Weights of a small transformer language model: 4658 steps.
Each number is 500 + 25 x the weight over its row's rms, rounded and kept within 0 to 999. Layers, rows and columns count from 0. Numbers have three digits each. The size before them is the row's rms in percent of the matrix's.

# layer 3 attention output, 768x768, rms 0.102, rows 618-668, columns 384-511
099:512496540508500494460499533533469506506542501475514518484535522523498511509483524537500486451449463493470534481500504510527480507467501484484512483456503511492554523499493541514504470499507474551478509522490494520522505514450511468465514464534497489473458490471458471508514510513479503478493487502480540515469513495523463514448486475489513481507508487498472498491512476509497504454510
100:508514544443505475510485512512493498474474479518553473509534492507493534500486530505522506502516497522461510489506507511490501478531509474500468486477481518467490503489489523489535510531538486510463502517524508469456486521540466489462454531495541538493549501514540527492529517559491533501517464525518508479466500511493501509479466501520488515478490506522520461456456465489506510558463
098:488542495541495473530535518512488503515489468446529513500499505471492486503489449526498534463529482473501477532490451540462519488480490503478489500469466500488521492468509527503495488501517536522474525486482488506565508522502534498500519505506459508486478497477500439509445498523481500534479504524521486535492517500552519508490467470545462489505526515489547513494503507526509463530491
099:491505491491558428568499538473517482491513468480493512524441519515550524466500523489521516535465435515492473521488486492477466519485504522486504530461491520484505472515505509485550486514479542500487525471513551484514521516501507506483510527461536508485491502529498474495482492476495497538527522507525492497533512511493527534485504492507491469538535459452488494504527499547530479495444
098:530521548493501512507499518506466505493538496541533505479519503487525514521503514481489561529462500512553459515492474529508450471457515507503484487434484514474539515492509501478501494475494469487476508505497498490496490491497473533488503452512533450480517434503476478508465537496478468462508533517472542487479517538521495460488497494476503515462495489491489508481499503469495543513472
098:510515452517484542457517492521507528510548498469500469514495485466489487515518492509481542507522484496490440537507523489490421498478457516466512480478538523513454483498462490476520487471534482515514516482474505534501495461471503464535514518506485490499517484489478444525486557516514522473460589474471463470489484513583505527527463485529484505520499479492520497507488506492485490522495
102:468490542504504508539507487520521527501507531488486471483488496523519481478501530519498509493534510520470471465471494486525513445517512547525558505521472537544510462494469496488533523482456523519499488473492535513486484508540511500519512516514546494510476487480485472504493486494499528502479484441485537513483469491501507515519512554483499514521490484482495451460492529560540465463491
102:488510526495529530519479478498477452521515502459442532508541484494536463497456501458513501523500484456497532453477428476479488471466467490502517504531508500495465489505456507491475527496530474449527548513483483525503533492505526509499562522521458528536552511488460472496551466469458503484506464529464512453497493491492492482492494516496500524497449479458534547502542549511492533509469
096:502501507531472479544494561482499496515542458488474495473484517457489542499479479527484557522532449488491502520543547497506486503445483429500450487529494498493518505465479527501497516496507472471499510487538512506458531474515481441483478525514500515494548498521517510509517403506532494497529481490470506496475517482528489491519488506480462482546483529490470463467478480549509475471467
099:495515494471515473549492515520460511521515499482491477509465524526532505486477469509526473463530539541535496565527497515517520493496487504522481512523515506533483518502472519486478489466502512510521505450531476484489523510495504533506506502472470472490526515490497520496531493507545508496529500559487516513504479510522487496519462505499446475499512496474503483505460492486507478529426
102:513473457532509496522484542525519507475563484523461465518523522497518491528542497525504465536502491534494512526508492525484490494487517497473510474520534479504462487522499506463472487500517520512518472485499502532510500531486512509520546455475525472532471491506476470509495546474492553546501467466542491444527501545562515524514462482489501522499507476494522531440479506471500536542513
099:503504479523504498459466481488485512514484486500489532514465478506494490484513476504482513510544507486521524483490494537490534509478517490501477476458487501505488567422531482514504474526521494483515437541525507481499488507485520445506519509519521516518511535511485477559511471488537470516534525509521487506494532519516477520513514490465454510484475522447551496486505495514494488529510
096:493513503467478503502525486487477514496521501517488532483509512476480501432493459518459472500515488489528540539460508504484540518504487559493542478489513454493503513486503516516483526519522465501490514532514532479528479497530437509487454465558466536475559489506493478517490456480507495536488458461449500490488503501500496544466502478468493536509432500472538513489521488525483508486462
103:500507483459503484531530504528518470507467496543478480477474547500517524487429500508489511488478499551482500486506460455500513486537481506467484502464482515554512515488456456483464497505591528503497500512483528492504530546483557524533504491518457519514512494497508492531538517491496483508521565540488520499496459523502560464463523481495458490505491462525488477453498482549533494525525
098:457546520502439476482500526510504484520476530548486440552530498501493464514490520531483523472481510482476507502465498458508489517487495508516466502474528505506486490486533501483502560442550515500473479544536452478500521482467516526474502483493484501511501504460463462529447498486448529507475502472507450489480470489502538519508523503488487528509493504480492512526551474470507473536504
099:490530515473446511505439497500523508504466513545532555470540514486522477499510483492506534459518512538486469551532493480488475482450548474474498484502514434495524540505508492525465512518533508519500506517546442485463518506502537513482499514524517516506453485521505483473545485470513573483541520504496489518511474501469461491491505489502524518530526473474494460525437503528515523496515
103:472530451502489525554497485466518490493538452539498512512491514517500514502464487485515503502488493515492544478459542486530509476491453523503490491546529519515500433530512513503458450530507513455509482494528492490516548489461519484513475496471516490482501521473522484550518492498480507532538454540479484457471492469452502514459480496541488508518511504513474488548463535502494521477469
099:504506502525491533529472483504493467564498533486536550475493486480487536490476443499482512503477467516499530514511489491480503496448544516490530501533519493515510525495525552534467508447506506534482501501492529494520500504514494491531501467485480482500483489517485496528501541484490542473477528526531513498448493505539500479490516469513505498500523481500442507482507498469506519458513
104:524511501505519512486487514515476494513522491441466470522483528507459509528523519491534483536510493492488538482528494462520517515497466479529470497491486484513528505475529479509466488529480554508485530530477492470511499459469445511519514487511503470548543494501475504480512496494481541482461532468475483513502525524517479484539491491492530491513482478491478484486520488497522502481476
102:479440573485534492469510481461481498530463482476536464530498528509500497454487522489458511492496551486526470510519487457499484532480541497539482493522481486544496488511546508502488491506492474470486559502494490504518518503510481478478501511452483464515458499506476488547491491478501498464518518496488462499456436508483497464468519498474503507482473516517531498539479494498519502485530
102:560508455471512485486506495486511526511502511479555496556513482475504545482514491479463503468479429520483457497491561477463490518500507516528474519535498482488492536505481505527491491441495508495526518498520513491482523501490486483491509524546458497515450479575494484498456490535535488478519529504563481491510499489482469492523485468490507544502447489524537510527495500530523467508535
100:485539496522490437521521476558441559532443505477508502495497489493536520503513482471498514499492483534506522498501503498515531465521521480495509459463505489492462528521536556515434496513485495471506449501457458527506494522495488490508534579567522493479499514510516532470506517459528473482475473453477507490506542512477509520459485503501497517515466473464478488504479477493483486536523
106:465546480542466523508536522503438511543495522522488500537503512484501527512495503503514500457442469491500491495483504532529533500478516484527474444484439553536500534498516487464491482498507523542507437508518517455494498537491455481492478530531519501517493497472479493513478498560502495509496517494524486494493512484474480514511505503511457509523509481472512477519526453542475517466548
099:509533536450534546537526463464545545461503514513521555456460523508500504499464431515470506459508504485518483520497449479482474495444460556511506509493481512479491521495541490501524496485505480511499508502473469479474540539503518544482490514507538506538508462464466501495472472502460477512507479552527499498528523488490553496544501484456493557533509448481471516468497487473510544534467
101:537546500509471490486468486503485510454472505509482518530494469502495498504506544440508514531520527469486512495522511530471499513500479451489484537486511436500481492508485438505520498485498492485536452517521565495484485465491513457493526486483526457496467523511512447485523533477508513498439462477521438513518517540519516467485496540492507491489504500491485494500502485499507482549503
102:509490523445475509528478518490504524497459507480527498512471486516488478497539479504524515499472534486521487520507511518504527469491546573475476519449475489510518519520483503520461485513498506522508527490504487519481465535506487540523531469501506516506535497555498519511520454504465491446521481479483513494455492488460546507486528510533489495545485447496529470508504520484484514525534
101:494489525474520484545472472506453540445493438462529470469481525524470507485488522430508514536500493505501520501493453503478495528466513419432502541476567459487478503483524464487579480516496513524517516463533464509524500513504484516528502529516544477507477516489456509475447521499499480482539528512479479467515529536479524515459510500484511498499499481452481470530467531469479528508500
104:524520544510444469474505521515471551536460501473492548512502493521512422488493489509497511468546474462499528540518506472496475518504523506501489485503501526484455489482511492463547488513534499482538498458511499510448505478528485469536499482474521578529456526471470505511527520540519492508486511512527493458492471532539495462490468506498539511488469462499480508464522502457504506518505
100:470467499484564513541500518477530498526482496488493474487500461495495509513500511521455488540473509562465468474454534520480534522473479522510480483565501535486472519523448494483473514448486491514470487519446507515482504527538537514476497508461476498496492479510490558505525489509497484502453483448468524531497458476439543474482490479462487465485496515486537508491473516512490510469527
100:451471459520456485538487512506506513517496489512528555486536478508468439486476493489503497489512515521501493484495471452585480509500512479513531488561456526506474502504495509479522432480527488528494517501517494505548483524495477469515481517563497537487469470510517495527508512492495484499526559490538462526520473491502522538509497535492496491536489506480491462567548493523546532509482
103:504493520505489498538484474524507473484537487562539498470517518469558453475499458527485498523483516524459480492501503471510475517486461513531527499508479527490504495505490507484509548525482503492496478481539516509510475482491515490464549465549520527489513505530549524493469496497534473497421518505502475501484512500532519527451519498503500446513508490506511517510497541473471484467497
098:480543516488463517442520522487472513470486487501526509540548488474494525543490516502463469506492510499501475495473527485480525444508481473525472473479488480526491483501500469490482498541510442529502451506526516480499485505544511485520482511486518519459547503489509499449493478483499510524467523508504472501509518484513481516526455556492451473485498483521493478541487488503495535488477
105:489442461481546505461477483471482501502460522512454491526478486558547463523490485466479527533510490463498517536502476483523491538492463508491476517473508508536519513490501455496522466505475511489474517481540519495509451494569496505514493539474495505523573601497540503534495504536492539484514495530497508475513496492465466505501516489521458493535529511516503478462488456458475481516478
101:488476486463497499507460483477509456493526519543500463502489484500488474485541497517486516516514495509539493524459482428468496495496481500494490457486544543465472487491531525509490484489476491512482501565456501501523500504515517448496478453517526505496498450517462500519527455533473491489501519502501522504497459503450484504503509531518550525476497507524447490518526486506523494515514
100:473503518463522453521513437547494539485564482483480504526491516498481465488482486494454528473484535511542496457502488521501494505501544494459522506478520478492441527505527511481510545495466534469514507482511529523480515517518496500474499459519507497481489498489564527516472502535516468493486510507514495531488491480486525520508513513457475466514573512482500546541462481497491506504473
098:487522474499499534533498589491493561502517505457488520527462480536485500520469487500537488475540471520488498547529483486525507518506466528511505499524470512462530504467514555481520487499502502494497523525514500526463511491532500491468497521506497468502475505509482473532505499524470459492529529484488498470507505487511509499535517473495514450519462453541508507442474487472517507542487
098:513524517487520499470485499521486538481472469499494475541489524513506499463512466518507471465521499501495450489500524452484496492489507534524491487515478476503495518481457501522459488499480539528538535499506487549518491502466508495539534536504486513450509525478515502511539532511493475484501468514534512506535504518501467501561556527469525519497516487511475484476506517494479488531482
098:505510502499513489510480536479477505507524530503502472489524531503532503504542493488546518453466501467485501522477490505510539448502509493494475502511494520526524491542499507521509538546471473538560535481475474511502510530543510474479546491515480510517544527469502483481545490518531502542521518473558472519509519537546424512513534544520501505500482523465478475518510523508527501481540
101:533503451440461494457561535496515527487480506469523467493470543473514505488502490545483486492511498463514513490476472493539501479497488478527454514464558458496499502507500484428520512492472484493500501523504525505489528528505511481540496481473515506453446493492492503505433520496523506504526497499514499512517528513522473471502469521448471529499486490485487518532493516507531493515486
100:494484495504527511465491530512507510489505490499485509523496492487491463504440513514475476497459499476538484529549490502488489506502490482514442460483480487471474502504507513489483556491470481513464505524503502494494503526441527507473536485524495514524490480487514555469485487545547466508484456512506444559494522511522535457498498535472502474487482495444492504524474492538485470466483
102:511511484522495510504503506479462511552445476484479533504540546500520486515493456471475477474498489554528452518493481510564419522547488497509506498539462521502540490518514493512539502522478465499513541512544497476490509513483471492465497494485472545489507502519448497514508506536507496459505480526495524456499476453467539528449526483485522492455437507460532535500548502528481543510524
100:545486507490481511467504513490514465486516473512527500532480563468523490543481516508522520502514523488487513511507533468506486508514531495458518524459533503406500480468461517506478530461532463482447486508485518524469489476499441506549542474530516516528473493488476471514475523514481523514514507561508520444486496500543549489539534466488520491481527487523480512464526477519475511529490
102:517478501479461531495483528489526502505559499530521553527473438542467532476535580535503498482461479518443480479493515457518473500500487479478509471484480517517502498550524524504520520501509460530489502503491564493490473478482516545458543508508492503478441496463521469497513509450449492488546501453465511483534449510473510465499481515502479490474495461514533531533481502531432558463491
099:521511472462532540499450471499525538502521506489514534480487483541501487493509476506502434502497512497518514476515512473508509460490494461510500524549489487529496547516494484518490519490515451496510489487518486540457494488501484523520506520490498507510509511544493472442509465464486536506484500448451501508513523480517504540535513471471451515507485546474480479442496505477475489523539
101:513547503475507534539504452522511496454462495520532492513466464553543500507488495499506505480530459482465448498516506495481530467503468524517513496431484545497490524527507491505467477460515540498486468532533496526477496501501471486505489490464463533495552505552523480488539486511524486501517515519494544533489485504517455507532493578470512514546504487469512514516510530504538547464516
100:501469518474499490482485507467513523497489505513473513478504499507480521480495475497476507525532510503492496553496473503500492538486517530526491499526511531509538496459464512453507536523516491477501531485508508509449539496509429508530514522502534505553504461467492503553513450476465481483471470510517500484518528513504474462504510490505502522500478553494508490553503558525519509508469
102:461506417543481517513486514539491501498486497515472466514490497519480486474506479479557493520499507522499548516471453491518517500452464504475541496507525479504482521524555567508516498496472494494505528505515503547483492471509515491513544495518488455461498493481535502507516486476448474517515494494485481522505508502544497488478525509547481536496460501521538515458539533466505465520471
101:497494508515467529469486506540506527507475540503525504514499444538480496524505493526492511499538508465509476489477479501524536490473430501505510500551525479498460525479513528535465506536507475485462502541509470440466523473490506460462535494504467578498487518498520483535462551512489487457541536555510542494493512491485531492486517482539483477448477480505452458514510463479484467493516
097:497517500468473400478514541470517496486499479467495544493540479492511472449531491452499526532442476499504482513501531467448481462517487480496498549484522487495481487498517515511500477469498508529502485533521530481495502463484500501481509484501502468518506486501489530530494519469514475518474541527550491485495538495497484544508531502528459459510515472477444500490494535467511475527529
100:525531527519474563518505530510509486496527496494511533508525461510525489481502435500510476457502469484430448521526493549499489564510489512509512537546490512503512460478517474541577475491515473525513534523472474503489472503520502518490464501506485504528498519498519477561496496499534489427512474481482511447558487518531502462509498503528478490497504515501500520476515499508477522517491
104:449485464511461516522505525461505501502543541514506515468504491512564514499508496466525480469477509492474449560477491489479485464467471523534487469451540481498523481505529493487502512483515516499510493534516488501458525541513503461486545438470489498451506527515462516483473496506527514490517478502521489515502467535479503519517491506487494483499505507475494532506495495512508466478468